From a checkpoint of a small transformer trained on Wikipedia: 7183 steps.
Each number is 500 + 40 x the weight over its row's rms, rounded and kept within 0 to 999. Layers, rows and columns count from 0. Numbers have three digits each. The size before them is the row's rms in percent of the matrix's.

# o: layer 14 attention output (transposed), 448x224, rms 0.166, rows 447, columns 0-111
# gate: layer 14 MLP gate, 576x224, rms 0.137, rows 0-39, columns 0-111
# up: layer 14 MLP up, 576x224, rms 0.149, rows 0-39, columns 0-111
# down: layer 14 MLP down (transposed), 576x224, rms 0.116, rows 0-38, columns 0-111
o447 075:515536420557615485531517486489559480520457511551447438464492550420472465536528512498436414482435509524517526516542473470468595494484455495486461493511467523520542447506542488520553521516558536549452459480515498572426459464504459453441515516496431495437577469480410465518501432436497470463563543536508505518478514502499514456461472483504
gate0 106:535476531541554525520458531512470459493544513511435493520535572491466564523491470451557481538474538503444499400499540494548496514449511459444517464534516435490447539400459492587462453498479474578502466520466546499585490483512512482496470528621493457561497472542509500586488547484542499474487483461504469556473443498514463453447495525503
up0 105:485600449466493519451476492421464501552477478496495509484439508535511500527468499522514482451528511508502441512472535522502416438530512492575461577566478539547498563539468521473482514490464539504501521503544479516487486569503523508506471459458489563540555558517508610528524537497446577472482577522466564476464534462507501527495508548550
down0 106:605549540511588526481472506559547510434503516501445465501527559533458459564502580529550530544511471525481606518499558437503490475406443433503533556498472472497534514491468487521486525526518517522478494507554466499534543525516489458436491457440603534564471548443484506503475445534560442502432526483531520561511448553549560520534484433507
gate1 098:411480502558463493462536452492574468480532484526513473563457500510465561514476528442493443533483436462471560459449468491490505458499588479477502553419492517524545506574545536497523503519508546462492581535527488493557475486477553485429522509601489490489483459556473488532561426448534543438493428549560506478539570527491500450537583451473
up1 106:405500476474514503430462470531430535440554561499478523531464503490397496464475498480449483537486469499489483480493455521512552472517533528431506593431519565471563519484522522456602541567492532452449470504477491453553510480472513483426473422541529519504434496521532578483505512506530522524549464507509447470589472546461382484513476491494
down1 102:516526496477551496513512438470422448495496537467493547578464549471592555536525529476484515550509512502484507419560507533562485462527545576527521484540528454545434530501509481539498465520545515461589546521547487527480510457508546550524494604481495473513539455468458404467557490519478449526480547452433535563555522514522543453503505524513
gate2 098:549491427487506518546501480468477477514472524557543476508541530467544521517483529464502452473527517463463487470421574518438540534487547404496594529508525522483437447510494499539510483505487537493486521518509543493432467499455465540476504579524436493478479488395475444528472549483505518543571475587507526467554505515520510468495495446531
up2 100:486569486495558520505507534508503468451480468514487477482449509490536483456478422464496503439568574540526488532467485491484430541483454479516549530492483500476555505476491509530485460459475515516425507515494488487527458508517398474582495569573511470462457576511493510504575583526533464541507442588511461528494478516541461472482505498505
down2 097:484415524515477497439470494488483549490492463517488461518451489507492466576500435545481524513512435486505493424429557505491538418456491492467416429476475492463555502520485552441484501489492471476491468467595485533494493496485433509545466517549479527441497393478564548506519461482495515548533472534471490503511478484573502479452474568503
gate3 103:475530589491482495499523498495541436457492509484503486464496555498440438478440524563538497475567530507432496458471558483542546425504554462597529479480478472459499479462531542520461509443524519475468481466512483394487444457559477514499473540511514479555509481498547463580506474483486536519502476516478518527578505518440515452426460497470
up3 099:561516496517558557505447489478429494534567427513490524466444454532513547514526431430453524454492551507556493509479505544454509555534503456479426512509522559576483526518563461459517501471489542525514547543519477556518559554408513545525494513466454498491539449487568514523447536518527541452467555512486535443479523420498516595513492495499
down3 095:523490483517476436525440455551556538478438552498464496550564485512481453478459484490522380407460488448486498525533431552564472528465502430421463459566546580512491501516512568532550466491498449555479515444434463493540508556475479502507489495558435450543498521474452515507535533579535507468528426470463463488572503529523460520528432523534
gate4 094:434525560492479487530523505480487501493487498462455460520483573485441498493455411518509522532555458500434528448485487574565474459558511478489572523415504569444521473534476502511509477515468465525496497532441565530465494497533518512513497529586464541500512452536496464503511509507541528429483440583500416508548453534504492505489570505393
up4 103:481561511531448463552483460555505470453437514433445483453492490515453434537495480445475504501536461490502500523538535460531530465451457426540521471452490488453400493490559591470492582459533532536505536509532551490505459596541495509510510468525512491559494516426486509540500474486596504477485548576477563548531468516531560553516485483526
down4 097:516505456518483513450537493445479437510465544474533525432531450426504572461512520486558647482468487514488523458470509478458549495436536547462451510554474543519479484579480484502515484536474557565505515508532478519466620447533540516494535468464570524453484592455491533495455505519502504491448505538529535512563563467445480425459494596506
gate5 093:529491446525579429502474620430434528518555561486514559449568446473487479476484479532531454509464531497547523416568549505503493471556477496475450507548459525513481537493515566521526545523421515562494486480480435479526534507561533535521516508493502529486453467596456457467541498450484501470420448413563494466530486551481508465477526572511
up5 089:506560454496523510488447514468568499463502401514490471534516522491446474430471441432528454464421532472492580520473452523531519447528445501463490546482491474523513493534566532525506521512495493508500497483461502468560419537469458456443478452448467509518445462488502523563464470480529485433480550522499475531423564436544494474504509536485
down5 091:478477509534516552556490485552503536493507541550542465523518428528483635507506552487472520508562499493513443562512503538537517530506473480450486490497539406509525476482504553465486424570513527464447478474447520518538555491563542557542447532524504497521438503475518456493512491587463498536472450487434480445573487512512523498504497514501
gate6 096:517546537458445496553534525470531470490466469514515525548474503466539489482494525537542491518494539521474479461407535550476435505505464414531485479456504556515501493518504488410458519508539536511402551479438499555533563568578514472538451476549542444533490464574501576518470499499528480563509506468520531483502506587505533442485453520470
up6 097:479537484473462445504532466498413492566474471442513480451548395446497563494515543513523494500543426542506476525497464484510482485495517465505477498491535527504542544590492586436462523491474515492510539488554497503555551536468474535462553477479471483474501591523531511463465541582529450511444517499492530540515491527480531467498448487525
down6 097:595546500548546570486558479491525492537503478491516540505542470556549530421466533553561565490472531455502453536476392484470472502431548506488463546519443540510505460504465520482492498532514545501550400561541518530449464556500483428422463435521416529515494451502539529470483560477512518455524485507465523476475496530519502406556603504466
gate7 101:493522499488478487547534503448532461561487511485513513593487472518462578534433479537564472564507535471581469463454527542499596503426505492503476450504534486466524482548524486470410425474422449518551546473545417479546488501515549482460492523540530473460493457461564508465458550464473498449452515502606516570490532480455467484523467537477
up7 100:477572525542463452474540456560487489473508439542518507429451486532517475460450521475463469499432461473496514519457507494486501540496487462469524568523506528519577583490450509478518523539547528513509518519455514465440541355525474531521566457477568453546509474512488517512581488431564485455521420501524482494514498531549468490467576420546
down7 099:540511532535547494449416505514458496457471449442549517490473449499508472474466497474483411466480417493502481458464457477507462495511501521455502523556537485453464488510472501492518520483568549499513508527588577522487448389511480509502491517567483478551532559430433505501490444469498596475504540577523489453480459513526484528475460479491
gate8 103:478539445453482518530507555480617493561507475405534436542521509469526518499461543483456470511505588487464507504476551522456614539522567543471505482434527464519531472585491585492521504527497560600552495491476510460488550487525462582573483466505483521517501515517568448584470413450610509494495541500554524481488484535560493424480459463555
up8 103:498500530514550487486482479479518458540488508476517468460485459535542489526537516493503496454511523489558575456455544523533493483509529523487472516473469449495588515507490616569598485525503527479496590522566492358472560472483518537538518503461514472533538466488545526456443475527429439496512454498491525543456533482568524495488504472490
down8 103:480531557511477514473505513610447522482440436498527474482424482408573536493564508507496415505506479583532498513467608455469531468502508516528558487521455523554454486520561487556512514534555513441538501497479453548544418517552483490468472460494479517472454490411460445484546535514460524522566495484451460469537510482510504515472516467483
gate9 099:582452490461495579467507450482486514491519487469509447547455506570543493486525483490526483463489534566514435504493515430549540511529490572450508446529522410495473481521461480463490546582470491502448471537490465520573540593566478491522498548463509425531463534538476550577455567464588536478535535469515595430462463487448505406554510454513
up9 099:520514511534529494506483580509443440447498478427511532513512498461498494536500482489525511622493557501404545484496496527483455453499475519509472503483509493511513503527473479509500521414548543461510504521554494484532504470480484515535523506479552520536546581465451457477564485442540546407528415528499569490478432456581482501481485479401
down9 097:490509511466488483484410475476515524484522552424486509511480528548513520491532519564444450436501541451535437474525502520404452473489559508475574486502500514442519519451460500469507492485526448495477514564503524584507563520500477450468446454500561414560495504555562536550401516567495517470479505520496470465531543549458488435516537525614
gate10 095:448463514465531515539479486503510466501423465447477534509492520573481546553520480501534450425580480594459551483485496459459521475537516464566523558470556441554491487544550528514488476497452447459474504529510529517474577429509490490502467532480504571489503513517449482525561487531590601436485550402442493494447481513484492503457482493474
up10 094:482488480411505494488461464557526498457512549521522470414513535534536440473466466518501498590509448479476471498484478465488489423528550425497488540506480521482505429476482519521515549617521498489411567464535485468487573467480508475481475511577479488504491517502524539575473563541522472598568523540529522529487458532589502429543569466496
down10 098:498504425442504422467471487500503557560524500516484460545504478486449548544545568542518506476431532422596438470436536466477521501530506455508603460527455560499590512519501489493491424529495506486470496506427498588519477483457477491459504497505415452553518572519543496479548491497578490546534516484520545532517516468517448416507522457510
gate11 084:487519439477488483516514539511509455518592465579448534468514482508485475497447471466492422543499499518502525376516526505554485465535531475551537522467431495541484504511533486509525531511505513498512448462465490515548466548490497521495487459507543539517447492456556446552541436462490526470521528489555525498552509424450460491426471499475
up11 091:413510490502499522514502496479504441488477483556408522469494534532433446406489463460510526493527450547539566472513537470482587524568480464556489476483472530528463432466511526514481560419512492446493416423443488536610491521473498475473528436452553539487475518448580499518452493540438500491589444540577500498498457526425529526500545556544
down11 089:540480506531437526528502463491534539468420462451506463545456496533520554543565576493527599475479487462515462557519509438506529481471532480505464486512600472467551480486546484520515485484485565533488547556461534456472577505503521510505542495499486530506579528541488578467416508505490509478510469527423501429504480508579563502568491546494
gate12 097:542464535487458480608481561442519551474513494420496478473476423563437480462506485460559518475525485538523471471517512464517542505426445464520499501530485541521491541499524523435483514479407520512465474527521458481532460521570490504525513435520498513510419504478498505518507437540483497437518465497515507456509475423441556475513515544455
up12 095:540476489440526470495463507536516505542512449592469551512506465445518504485454465484566517487496458541540525414438449500550513450509482431529509421556561499509436473508515474472430496442511431546549519519493553460500455489502470487518461509546508574522552454481508494534525565479535510529448498490534415524519567541549503446464452539575
down12 095:504458443491413540499536536512479489477480493497528439504476503559535550557504512486495302543492513482476562492527498450572478464477421520446478517499402492486546494533483473479481522468553494571492491475467469496497554479501500566538512471493468430465478562450459525466520486510540478482484479563478595526494395504513485439497539493496
gate13 098:592446451507511504493476491494549503547514538551500517464540469480498545565504526515511494527463461495529533502377499536554460488466532476467530454469498534537525468496522515471493435567486434469484517576501523562467481566447516528486491504557576509525565490489469551517505475495524477525480402460570493501578516481542491482491463492530
up13 099:459478433456527540471501419548458563514529587515446459518509480483463502518514522545450504513566473443592462543504450505510492515502527585472506487460441503516477448497518529556567547628504529464473494554528397546540468492507551445472399471485573526476496547423508510493509579512449452497528506497499445490510464514471473519482445537463
down13 097:584504484512521438465503507559498505479485522528482548448500437518506450521508474427453564476530488567440505485520511530531525498471499453423515514455475459446520460382514466523513523495550402495444515534503471476499536574458464455485516468504599480565441485479423536498528525515513450467420475497479542543452480477506529527504475477540
gate14 095:492531469539541519534507496516540486531481531520486523578520534523479520444406562515509471462508487521453496515521472471477530453482449448535511572552565506519484535470458552483500528468437468532432540535502524490392481423515509517489458549482456546470526555472563478420615521485542582537463539445497530529495476530459481517486460538553
up14 094:469490561537493515502533543456504507487507519463467438451474501431524420504524498490543499542496480567530539550522499456537467522518515613358532476555500504486500492497512528600535466475549489457515517511528529449486472505541550543404509520570505502499523502479500448455519427446558466476448410530461489456491523537581465516502531474495
down14 095:484494468623456552516509476546479471549450528508420451522565503460490589516383447486464461478494496485432503505556494538492453497513534476503574552530511493518546484548526459458498551496543451464484564551526547504446518415430445459483471538524543491484464548486568504504561490505531507517479480539536539574492516500449422473501476457542
gate15 096:473531472492583515522571559563454523537439559471494499392457506504555488549520498506485519483567477490459506510534558510577553507497487472512535490518454498465482452516499545537448484562514423438550524487510410478492457534489424614520473552573500461516428492432580464457552488511453513513481532530479507466528474518563476510478483536476
up15 092:516506525456443551473522500499510544494536413485524540500547443491462396493520546462541558509535489491458510486448463487485478419460467502438452480497541502523491463463539503499476487465519547512479449470488568451504511495575492494518553482517499567506515467569504440544453449471556508418500487441501467538502468500512413464539568468563
down15 092:498527456460506554467477469520427446568536563507605513449452561534535474499536518528444309496511478516555488516516442555492556506530488499541486469535430484503446458539530524440504573508512473462468572501482461509513488471594486485484493537517520450445518448437439471517561550518438433534426534471492541493501556489487537532455444487498
gate16 098:572536525497479482477545503496469449588562498505500454544557496548480566489451449444497442513485524625486424521493510497564466504468550466544428497546543408463489537508515543448534515490468459535492495508507407514459434469498476505461482529519462449441496477435547560484492485554499524500469528497488503449524514463484537521486469478524
up16 098:519536496456559516459458511485485562465468495516542514520461366430492415507461438460498452497534491492518460493571529507535516496505448447554482558458456558487472485417531456514522477509517486443470516487567526553470484556535455533537533496401522462487480479474570589442446471573415511562556457538462505481452484498452534517482510458513
down16 097:513568479504556446576505418579470516520477508517520518515565499532502484615476516530509512496501505524501448529486524518572550523433480516519492424560535540462565487484522495508457526540482540585584501480481457414468512513539512503482568544464447510477474455490519484509601522494391470547517524520497458480530554517449472576494480493544
gate17 105:446500403573519560530504503508490522538510498473483482525498556472515419513465507418536446462523559515518524502460496505492414456478548483538487503463525509505492494526476509427466432470488539538459487530556541544505523540480512442485454563487452456441485543560611640497478456528536534498534507547448536469455456504473413431465493477467
up17 104:564445495523531471523415494443482538550522465457538461460438452420503564422546493497481486511445530524501455506485482550448509428522561581464505510519566495496516545541508576527456493465449503538572501554483530513518431500446519536498537521586430506481515500507507542491457469400494431486493483474534500541445435426513405566418477464476
down17 104:464493503421543571469439486503509476456454493458466501504464463530542514527473479474538537473435511540456553472568486508464505494450489528519461465490415566525496484505470439542526533491555550572472468506487496542498495490499594533391521557492474491555516471433434443536477500441522450512517529467497517467496422555543528485522489471623
gate18 104:503511457469491490489448504490503517468505562601509505577526499509480552510504502526449469525522613442513489465462513481531468439517503488541487457500493502492494499496521567517497455537471409498441450483485554482456463462558427521598486540577433484442438453474505475524461542484436454499472435545442477460442553509483494491494543533519
up18 102:444498448536460578486481513449444499530516512456547455498510450445515473556507543517466491571529535462456486495470504542522438504515543466480544533547464465541553516573523503593462484487453504496477501514481437503427497474506458460456456511528471473550457561504517573467618449531510525493538451570485460484521447533567558476576407523546
down18 102:544525484535474502416510490514529478478535464478453432539484503541549434506510514549471614453524489543553419490479498519482495469494485496478507444528516531424526434519470470456523528464557494427452446565466473436510552532527512573465515529461579534453544487463544488465518546507526521465466574493475504474474489502445502500395515494498
gate19 107:552507448477512543563570471503493481492449452537537496476411511523484515465551558520512459493517516576449533449453532495533556507541486482440558494508549520569496500468476522503525572564505478445397572500528518486505552489503457463491486597543469537505518501498460484521483464524568577514518511495543525507532483567528517399482604477491
up19 105:532439456561591521481475495422565509509511502422464494504538536499547375519525479445395510447507530494478434496516489524439431557529536439496496553519547450482468526455534482479537520454538564502500472505456485545507487557509549433525497467460518447533448534495570487509537499456558542513497501530535561510480497487483466468506498517535
down19 107:559528464558461527502457485484498544494500493496540515515566526560478531520482520395542491428523513502458468467601446553532467535563516487496422472474482570480522491482501473491537506518536571534503496565470495444460515533503505552551562465505511452552567473495522441503536492477491556473502492607542468510503541467476557425554452497531
gate20 099:495483549476498453519437577475493540445521527447497530544499529508473533517521474471512495464425484470522464469481507455598519494481495506503540493570554490447498466443483462428473493533384483520471512593504555493578493575550523554488519518516514509575473498527486595492428440509367537497464482486500491447556568545470488443486515503471
up20 100:562543454542527560529494497517522528478545497520522530463448502457510463512490485493475533484541525522475552485497573526410435483529499545484494556427419485499515543489531511525487494456544477403566506458512524489512531483466513493520479498454494478455484500490547481474578519552580447526583476509457493500553457522544477588480481470562
down20 104:525486573521503458534448510461492533507495484499516536510557472495495491525604536521485466428408537453579495501584508453505578479528528547446508488529517521518482447416451507490469477560427555554487529475539465516486459504538469473516529524547555496532524499485541525524490482438395519519444509492508502528502507566454491438521497565492
gate21 090:426456473561513492526480478515482483432555522479493487537509524543482499544522545497491495544482471480526474487511594480580587521500529507510516529548551494530526461466487442486504508509517531543518520543443464500551434498449459554463461511576513538490480460550495533509503497482482532426486472541539500503550558477443471548513567384493
up21 090:527506475519458444463483502507512426446489447532489489599489489539553545473421527413525490536449513518457448430495546513531538438521555488531537403563563471511495456520519415461460518511470571543527523487550473507444515445425508472491508469482545547482557416500477506523512475436502507489461492564528527618429572412432546428461463442501
down21 090:546579500450532577554514553477500512559481486483543472447491511502531469442439420601528567464517530461494493490473492548466502498563470465553492479563453471486516477481468501520523503454544479537464438458459534436543503540562497484519486439409528449535485541490510468487527539547506457495479495460501518452477537507508532509503487573496
gate22 104:601495486478538530518553537476630534497586510502500465493543501545442529437475545489580422457417517476515533481530584518397530480575547455529475541467509512553482468521547545534486454515470546537498432504481552545492493521525497507497480580500535471536496510454501472522518473526596545441468459529525533499465459480563461428481539501497
up22 107:487488613399530470390496485487494501527511553510485467464451533519453543519517515477506501555436504513532486619538501588515505419480465478510467482462494487508500473521514493494483499532493487466517550483443520472571515492549479542554477600469546480496500507514444527557501530518533533552455539486504496456446595447481507434556465436571
down22 106:531514497533564520492495477479506531571627523557495488469482454511516472473528526509458584465472493474492522482497532533453499594473475416514554460484487567541483513457471490489439526477514539511520470517524513573559608482552486520520472515567454568475392514504474499500463502492546427560456481461451550507579522512547536541513543495539
gate23 101:569505446498509506618499547517474539493551526436574519424484536492553504499477473435541459452547466530506429532436452549535469419548524459481495560547518521516457522505517493474489459514526471537471508462546548528485539596483449574547471533477454447466442469467483512466473445504544540471520496445424484496519491475503527507479547499531
up23 100:532518474448539458524507585495534566511509522499504461486540468505617479518482542541502508439531458509564484517483464536460539456575484577518478522568517499472493494483514444498504482502435430527561471543475450435485520565443491543575536500524483463460492475443465495517432471486459491490456475474442448477497499528423485528550464560548
down23 101:517494573542448449467519519537481502541562494535544441544495577486557518503561513516541547517451521500556474566514572477455485529487487491502507486520440451517520461527508479537512440516536574491469537446435481559473436499543589469490424456530460473486531529498520473444442454485472482458487526453448505540452479504461492432535453501465
gate24 110:459472534469545484488521519448461478453505475482486474513463494466496498551510509498560417455490523520517445481418500571489502429475564525507550472592568444484518540470491485481482504498398548486477465433492589493464486495518409544499561573453539521558511562529481555483458466494568525449523460486499495396463549548585513435500522531454
up24 107:508490551551482511545476437525454448470535500513451487416587487524491478435512492491493572552464484478434482581532506497599460567494456546456518501437515502465539511547498527506553537542554563548520436526501496522502533487595471575486493456558510547461496515460460439537421451491421504535529498530501516497493515532518469446473436475501
down24 110:517517523465504473523422458533486533443418485511528501531503522484451423494470459497508425469494570489517515507556490526542475516509480588460462536497502514508347495471527474490537536476470456496600524514490469452460511460568483459456519526406495462575485507465534533540496489455487522520500455476395546531468564534402467548494466485552
gate25 094:538472490553509581550516460498483514505507578495515487592517536489480500495471523545511490437468503487605499468472498466548504512485527443564567430512519488468590513452464524447565529466475495484489511601475497509511624472565517451595522540491502555571450469529533571523525476490504530503452465434515504506502578568482517421544464510432
up25 095:527507481510446587556513542453562462509565555555545499493484459560443523430467574504485509490487547533616547505527467456454570536503504486551474481475487504479522491471511532528595531434511486509531460488525484461484587460531567507513560528518575528545478508464475504596503485504497529476506470518542546504555521577491533473563476526452
down25 096:451481461470537434424455486529473441523475488490478562510436508479517545531505570524504644513469508534458500551578486507520496459544554523467449480517534501471487591494472485484537446480435566524484491431511504517465482456413540555532549430516496501538558524484516568464502494478477418497473538444561478497514508470527487413522524541564
gate26 107:464439501479428544486527575482509532460549539433580494517501447498495526535489550539511466524496445542548538509484462521546576447567515387558553467449538492564503514554536549517447526520488522488513528532452558509456454570474559542529453538588520450496398463478512426572498469521592510451466487486512504550459554480542516523487518461454
up26 106:513551490468442526524519504521552496552490431518489547424426468553533395433517496484478503500497525486505560546472477499402472490462537527463461532492452524499496480578494463526415523480456454528526525459452455491521531433583506538520412433543538496539556511530469503484535545435485476547504465493520502501498468511519448521508515553509
down26 108:535514525491473464409451483524499533494486456522514551524490420536449548562518539452491385451441465469556503463507521555523529528493532541533516458466514469555509532474515503525444520493444522455495475457472449482522462508536432522485532435456502482482494480517440482533428554528498480493519468571460529543400519516481519524525545414520
gate27 095:437493473522466503533515525440515455496475513479507508498551486456482480507396439457515462495573500521493429456418529519402510472597488506524515433428528518515484503457533461461542425478423433479429439499488563468464405460515474469480495469474574448476530521490489528477476518527520547570453482540561501579466480495501554501506508456506
up27 099:469490479534473498458489433471464526473561481488537504599550553485562644589499463527490489518481543470548462562564472515546501459447521528453454523452484464511468486510499497481466542532469534523545494511440498486515518530451490518516572534495514497438486477570478517527524450460535533481468548465434524479550470490526406492507477505487
down27 097:439453502530564505494480473462562490506481479513474523503408530490456469467493487497504404504496502542510470489540523410635524507510449401579551534558459500437405545586458561560481551452446495524440481543447520525451450552532528545554514542518505450497460490469515550482504491516518483459568516443485518476488531466544558491533483555514
gate28 091:432452506475453507548470493451567529447522541460559519546500467477544502487503494492461477443488526545506544554497449499453510526451512464470482484414530503548482505509489540502464491458483510535450517469509534500448487437515476508561514455576473447484524537581480471442427559534514405543512475436503531532462514571525586486528473475464
up28 092:523503497473448523529521474543488588521553578438484489448457467485473517551520526526423555490449502495599523434472515519518550498532558487550480544491488518539488419449603527532553513528528547473555515459523514500588517530529555520501541449536482526503438539508545465485476425521434434500540477522547546509504485439517516537500498486475
down28 096:497501453514514540546445464521569463573482521463590456552541510472537495460536505495424567485577487564545480482485463451457484508477520549520510440499587452500521458461448488445490472433524495503461506544552483476460491465470454494532538549529452424487558554482449483434533550508524418549462505466486476487475551541582494538458503516498
gate29 105:489463547493505466472508517421516529483603587459511520568550443438466579477469541456523464517557505523536484519556521440473550482492522469547461499550585489483558432585527490515537491472536507555484534588554483544467458487505510524482559504593477462542507520499508600473530500443468505497495494434489464494490527579466511472478503463592
up29 105:506551460525466429515439450470557482518477479542535445531420535428517449522532523488565482437538463495492453526505526436546520500477532527483442514462540453437412557510544511513540539488553477538476514412469544505461492485516498448475520540432464524490506521467553586519460485462522506481552512506483516399537537531547444466571544569502
down29 106:554544522435506460440575474490471480530527515407460457459554478480428450484450530570500501510521541449460468401529474487472532451578476486497484557479440458509506453518499527506571524488493533480461464555480501511515528525538522572519530437558533500522505548508483490503480484512513506516499524528447472584490429510566513495505464506492
gate30 100:460483464447455460488553439531499520489506543471502487463441561545459524489518457526549482569566530481497514490487502527482434445447507459473507475457551423469527540494487512505485446573517441550463478528452437408464489462508488544520546508504550452560411390482507500502496524525529471504508472559507521541521477508566508495462463454518
up30 104:446596471548418536480456453529395528457490455468478442470562454479478548554486479525506518508454487505588474429535485515562540460481591444430534466461521536471564508522485500471456500604516438533508456505515482575425496490472517531497534524523501489502430513498542473522477439523459500482501526531525535519493514586486507486479500458486
down30 097:513498579545500549426502526556535517525470397530425501491513487504488515568523478508524663529524426501454530473507553496508526536490513512471448447513524461403456522529452434510482531463565434503482570541569472420507516484529507497500450490439513474462470515424503502483453490525492442462525531497498462487513458508526525529471522563529
gate31 091:527599485488534521483545436478482453517530421552494514502468557501498495517473496407508509398503530549580509483495464494501537484445452521476478509495511539446559553515487498532541501478576449468420434559409472513536508568528467530530489601504482436486459492557508475525457533505536476478523480561493470514509552510463468565483462502458
up31 091:489461530518487417520503467530529477477509453548445563532487502483498449400558539499579486499516430516567520530464470481489478483470435567430473529579485518578535532439538458511548476438540524458499527487484511586499489516509552468461463513444439515478486472513530495561480504452514498467366507484504528554470536359486485506453482486459
down31 090:430438493502478486527532456502477466438477455540503482569503483475487512487522427444519443462546507474611502449569535455479519558495474508459550439473524474489489440513534500489457545545598420517463402548518451527491585604486552505424474546487492464512538418502491516452485563527476487549510461522528527495491482506500485563475478469504
gate32 103:456505542563548530496522530443446500495528526545458522564516583463520525522541485509469454498476541540519475423515545497480515477537509410506488441479527545450603533505525501486494491539488517543460479515510437509450440475528542567455445464489527501591444507462495517544505481556579482504504506394512501531539423487520411498478564564489
up32 106:501570479455507493515492541588493432519524503503532483452500504545507450530521468503564526450547509457461496567509519501476510504510598584525469499432496493543490459533408482508515477541494464528474526457467519476473530505532422490515531579506457488448529540459555516522503530505539519505524537524503534447407504461522533503424497458519
down32 103:548462459536455516548450485496459507489496490485431491468527410526507490476493511500472430501450491478509436583491497493517573419486518565433489448523515585486501499386488540558402479480469453488476478459466465491480482496543472448563451493451437505553503539566493475470489489514485487488497447562535519433522474546426483497464502492507
gate33 104:567541522567557473494505490464494471534540469456489526456519474528566575540484516486467468519493527422496412495481513501491536460514527512529529531477461459490519461490491522477532524526506451516479552490506567473477444546500425546464486488494508429528469422504573485506457554487549477479479551581502474422540546452440462464473535478469
up33 104:575540468525457481498480494471463522512498497471472454496533477528535482533471522497500508491493516529500560514467483403406533518504485514452454462495508464569540526508524490513506514543515599507441483521524518467486585521541461487500550564512458427529483596450550551524499518431478465533444521535541487477503500493521437460570446532537
down33 103:528468525471516563515472454457596465585498493524481465568510549493458413571525475468526471492498536522515492469466521494518499441437466475481411466517518508431540464506572573518476472478539466536533548465576424522486507517479585475531497454430524532579590524492462529558588491572482570484525411487504503499493504506444512487553543525488
gate34 116:476596444476482458536461505465493488516487491531519412565547418502479489469520455462463480560472518509473533525487528541557502407501551449512521476441505497497532488525543521481483461536471534532393507524458503522487425529501474475456522523518469493494475467535475525513488491596500469507568434635469494444499465546552529540514457564579
up34 132:581392469528508514438500467473523544477503604510538501473534460511515551564503455536418517520571460510541506515446494553551473514501470530467535501449455566527456435453503465525500534566488447491541545544544475499469499489498538441536527489511566497538504425503510522522540512466467491496467442500558459481581465494491488518508401464498
down34 114:517600466488495434512499547530467481467487407510515499574506471517543449407538461438536515518503457535468464510506521496508505543504540504471444512499482507457546533416577483534495483517459583554435513494475528465505474470500477499521496538517535482503521502525489484481474449565520454591538465544452569480497530615506472488502531603535
gate35 099:469517565524489489522481474490478440537575437441467475526516540477544526526500568501484484539504453465563461513479481457543488520509539511503470435498526501534449495514497610459457508427543505465517546574528493543452441461500545548511481498574503551522485467484496507456547517527511470416566508512525525592589562531510465507475571465522
up35 094:472516495495514479502479493499510551531454473547489413480525402461509503442556430567564531505537501480534574485437394487602470510483474552555475478459494461506542466546447547487550491484490499422460502528448476508535569523483445444506528473432594520478445482520465486510439600611527445541519557515490454526504485472510554502507508542518
down35 098:535426510579462424546452488429437496423533496525482471456452499454467516511442521459496485463448584520526482536512540376570536511487491542473459488509451499538483497468546491544484511439473556507564450475549517526516556482549545514529566498480539510482596473449518545520534482474484529484459532547484571504513559492475498495493564531560
gate36 105:477410562443485484527554494468557458475594572480492499492466531451457471491513481532551440466500492564454479539452589555436435478555535534515519515486504544512469469544504572452463458505461489539513542530497521494428480585489478538493421480543550462466506434501555451495483501522531513544487500484540555522526501434529504481472574477475
up36 112:498522494496443424496449550568539497517543536506503532558545443479518505519459479488583422542509458535477496462485422502548480471521572435570491581530507503440469521474484457508500537490533501543496447479479459448464490537526470505495507491505423525478532449525445542498429565452505521546468540515493480496481507503528457481434491527474
down36 114:519542443515488481505521492493458503487464504545467478506534489538574472493478527459499667492482450490546521445489499502540493483492546508442355559505501447479491529512508558522420465509450451472484421550467458446500488432522487477497491470472591493480517539466485499504578484465519527486509469528479520533488505419495574524577513465467
gate37 104:444520497483480521571543483398467424520515504576543465471461464566487453480431471417562480461524507456500500503499443461483531472495580492472560395467551473560515589588432535546540493488492487498407488527466545496527530540522514513499514520519480470516474479510495517513451517528518533440461481520518552479515552438464437457465572536497
up37 107:504411535527450465447504528535508433541562468572412459541488469529437480492499475459493441498488547501527446457519509481516478425581510466482549456465481481525514546522578499434571548478503498446482504508516495486462491451446547477466527465461461498525510482556553451471530455480599561476459479510540555456475527439550491510464478418482
down37 113:443506441486484536497498520558464497480459517507518546480511477499505510560526486560418486499520497560560446499479487557482416530494549475508508562494503451525444426512527469447511502526482515477541472496517422445501443463529505505503463538504533512523493499483525462494530562494491475537459544490451482486535418578479559439604475491461
gate38 098:526507494497502518558519473459454440522552443544501532498479494451498450482441507436442478471471459514562531471542554485578544520530406420441516464443442502507532476455550488476458561449440492511478445513443517487455496457513528498555481521550476470458489505497545473414618543484594441524499476486527465498495526459456559466535425438513
up38 095:500517589486502489600499511479472443482509402532520449554459534515542481504434494416449504533479500503476563558524444502558510536551438423543485532521506423506591474472496470526506509454540506551508502475490471557440556415440528487541460442546492527543565497562497436517497442388487552472462491493466517557604536536428494509558415466529
down38 096:518447467515484450472460469431497471497519434507468451498502490553558554527423580542527459436481500497518493536459525456523439413558506552440517523479525466482520556522465490507490452453511487544469469485552471482490497506530562480510469432526420495483456511558471455486494553571464519506507487533504519430459470518539495514592591594470
gate39 090:522461538552503537467503446543557531473530591572522538478494516511537495499459458488534522460440501554519556513513423500506546410493465504497521468540529535452508488592508525532521523523480506605498577546534536545489510449422522581537514562506505504524462490460468466510510469507540531399486502509512473513565471534520434463526506457521
up39 088:490469544521507468532623425526528524465460502497512470532465476509546582523457513533445488531458515497559476556517563525566526546483439500529520455528424525509489445476485539522559511467512574567557481502590476476513580516499537496498473544483574480484511509527433507511515516477458467438486481529600477542507521568472542519482539509432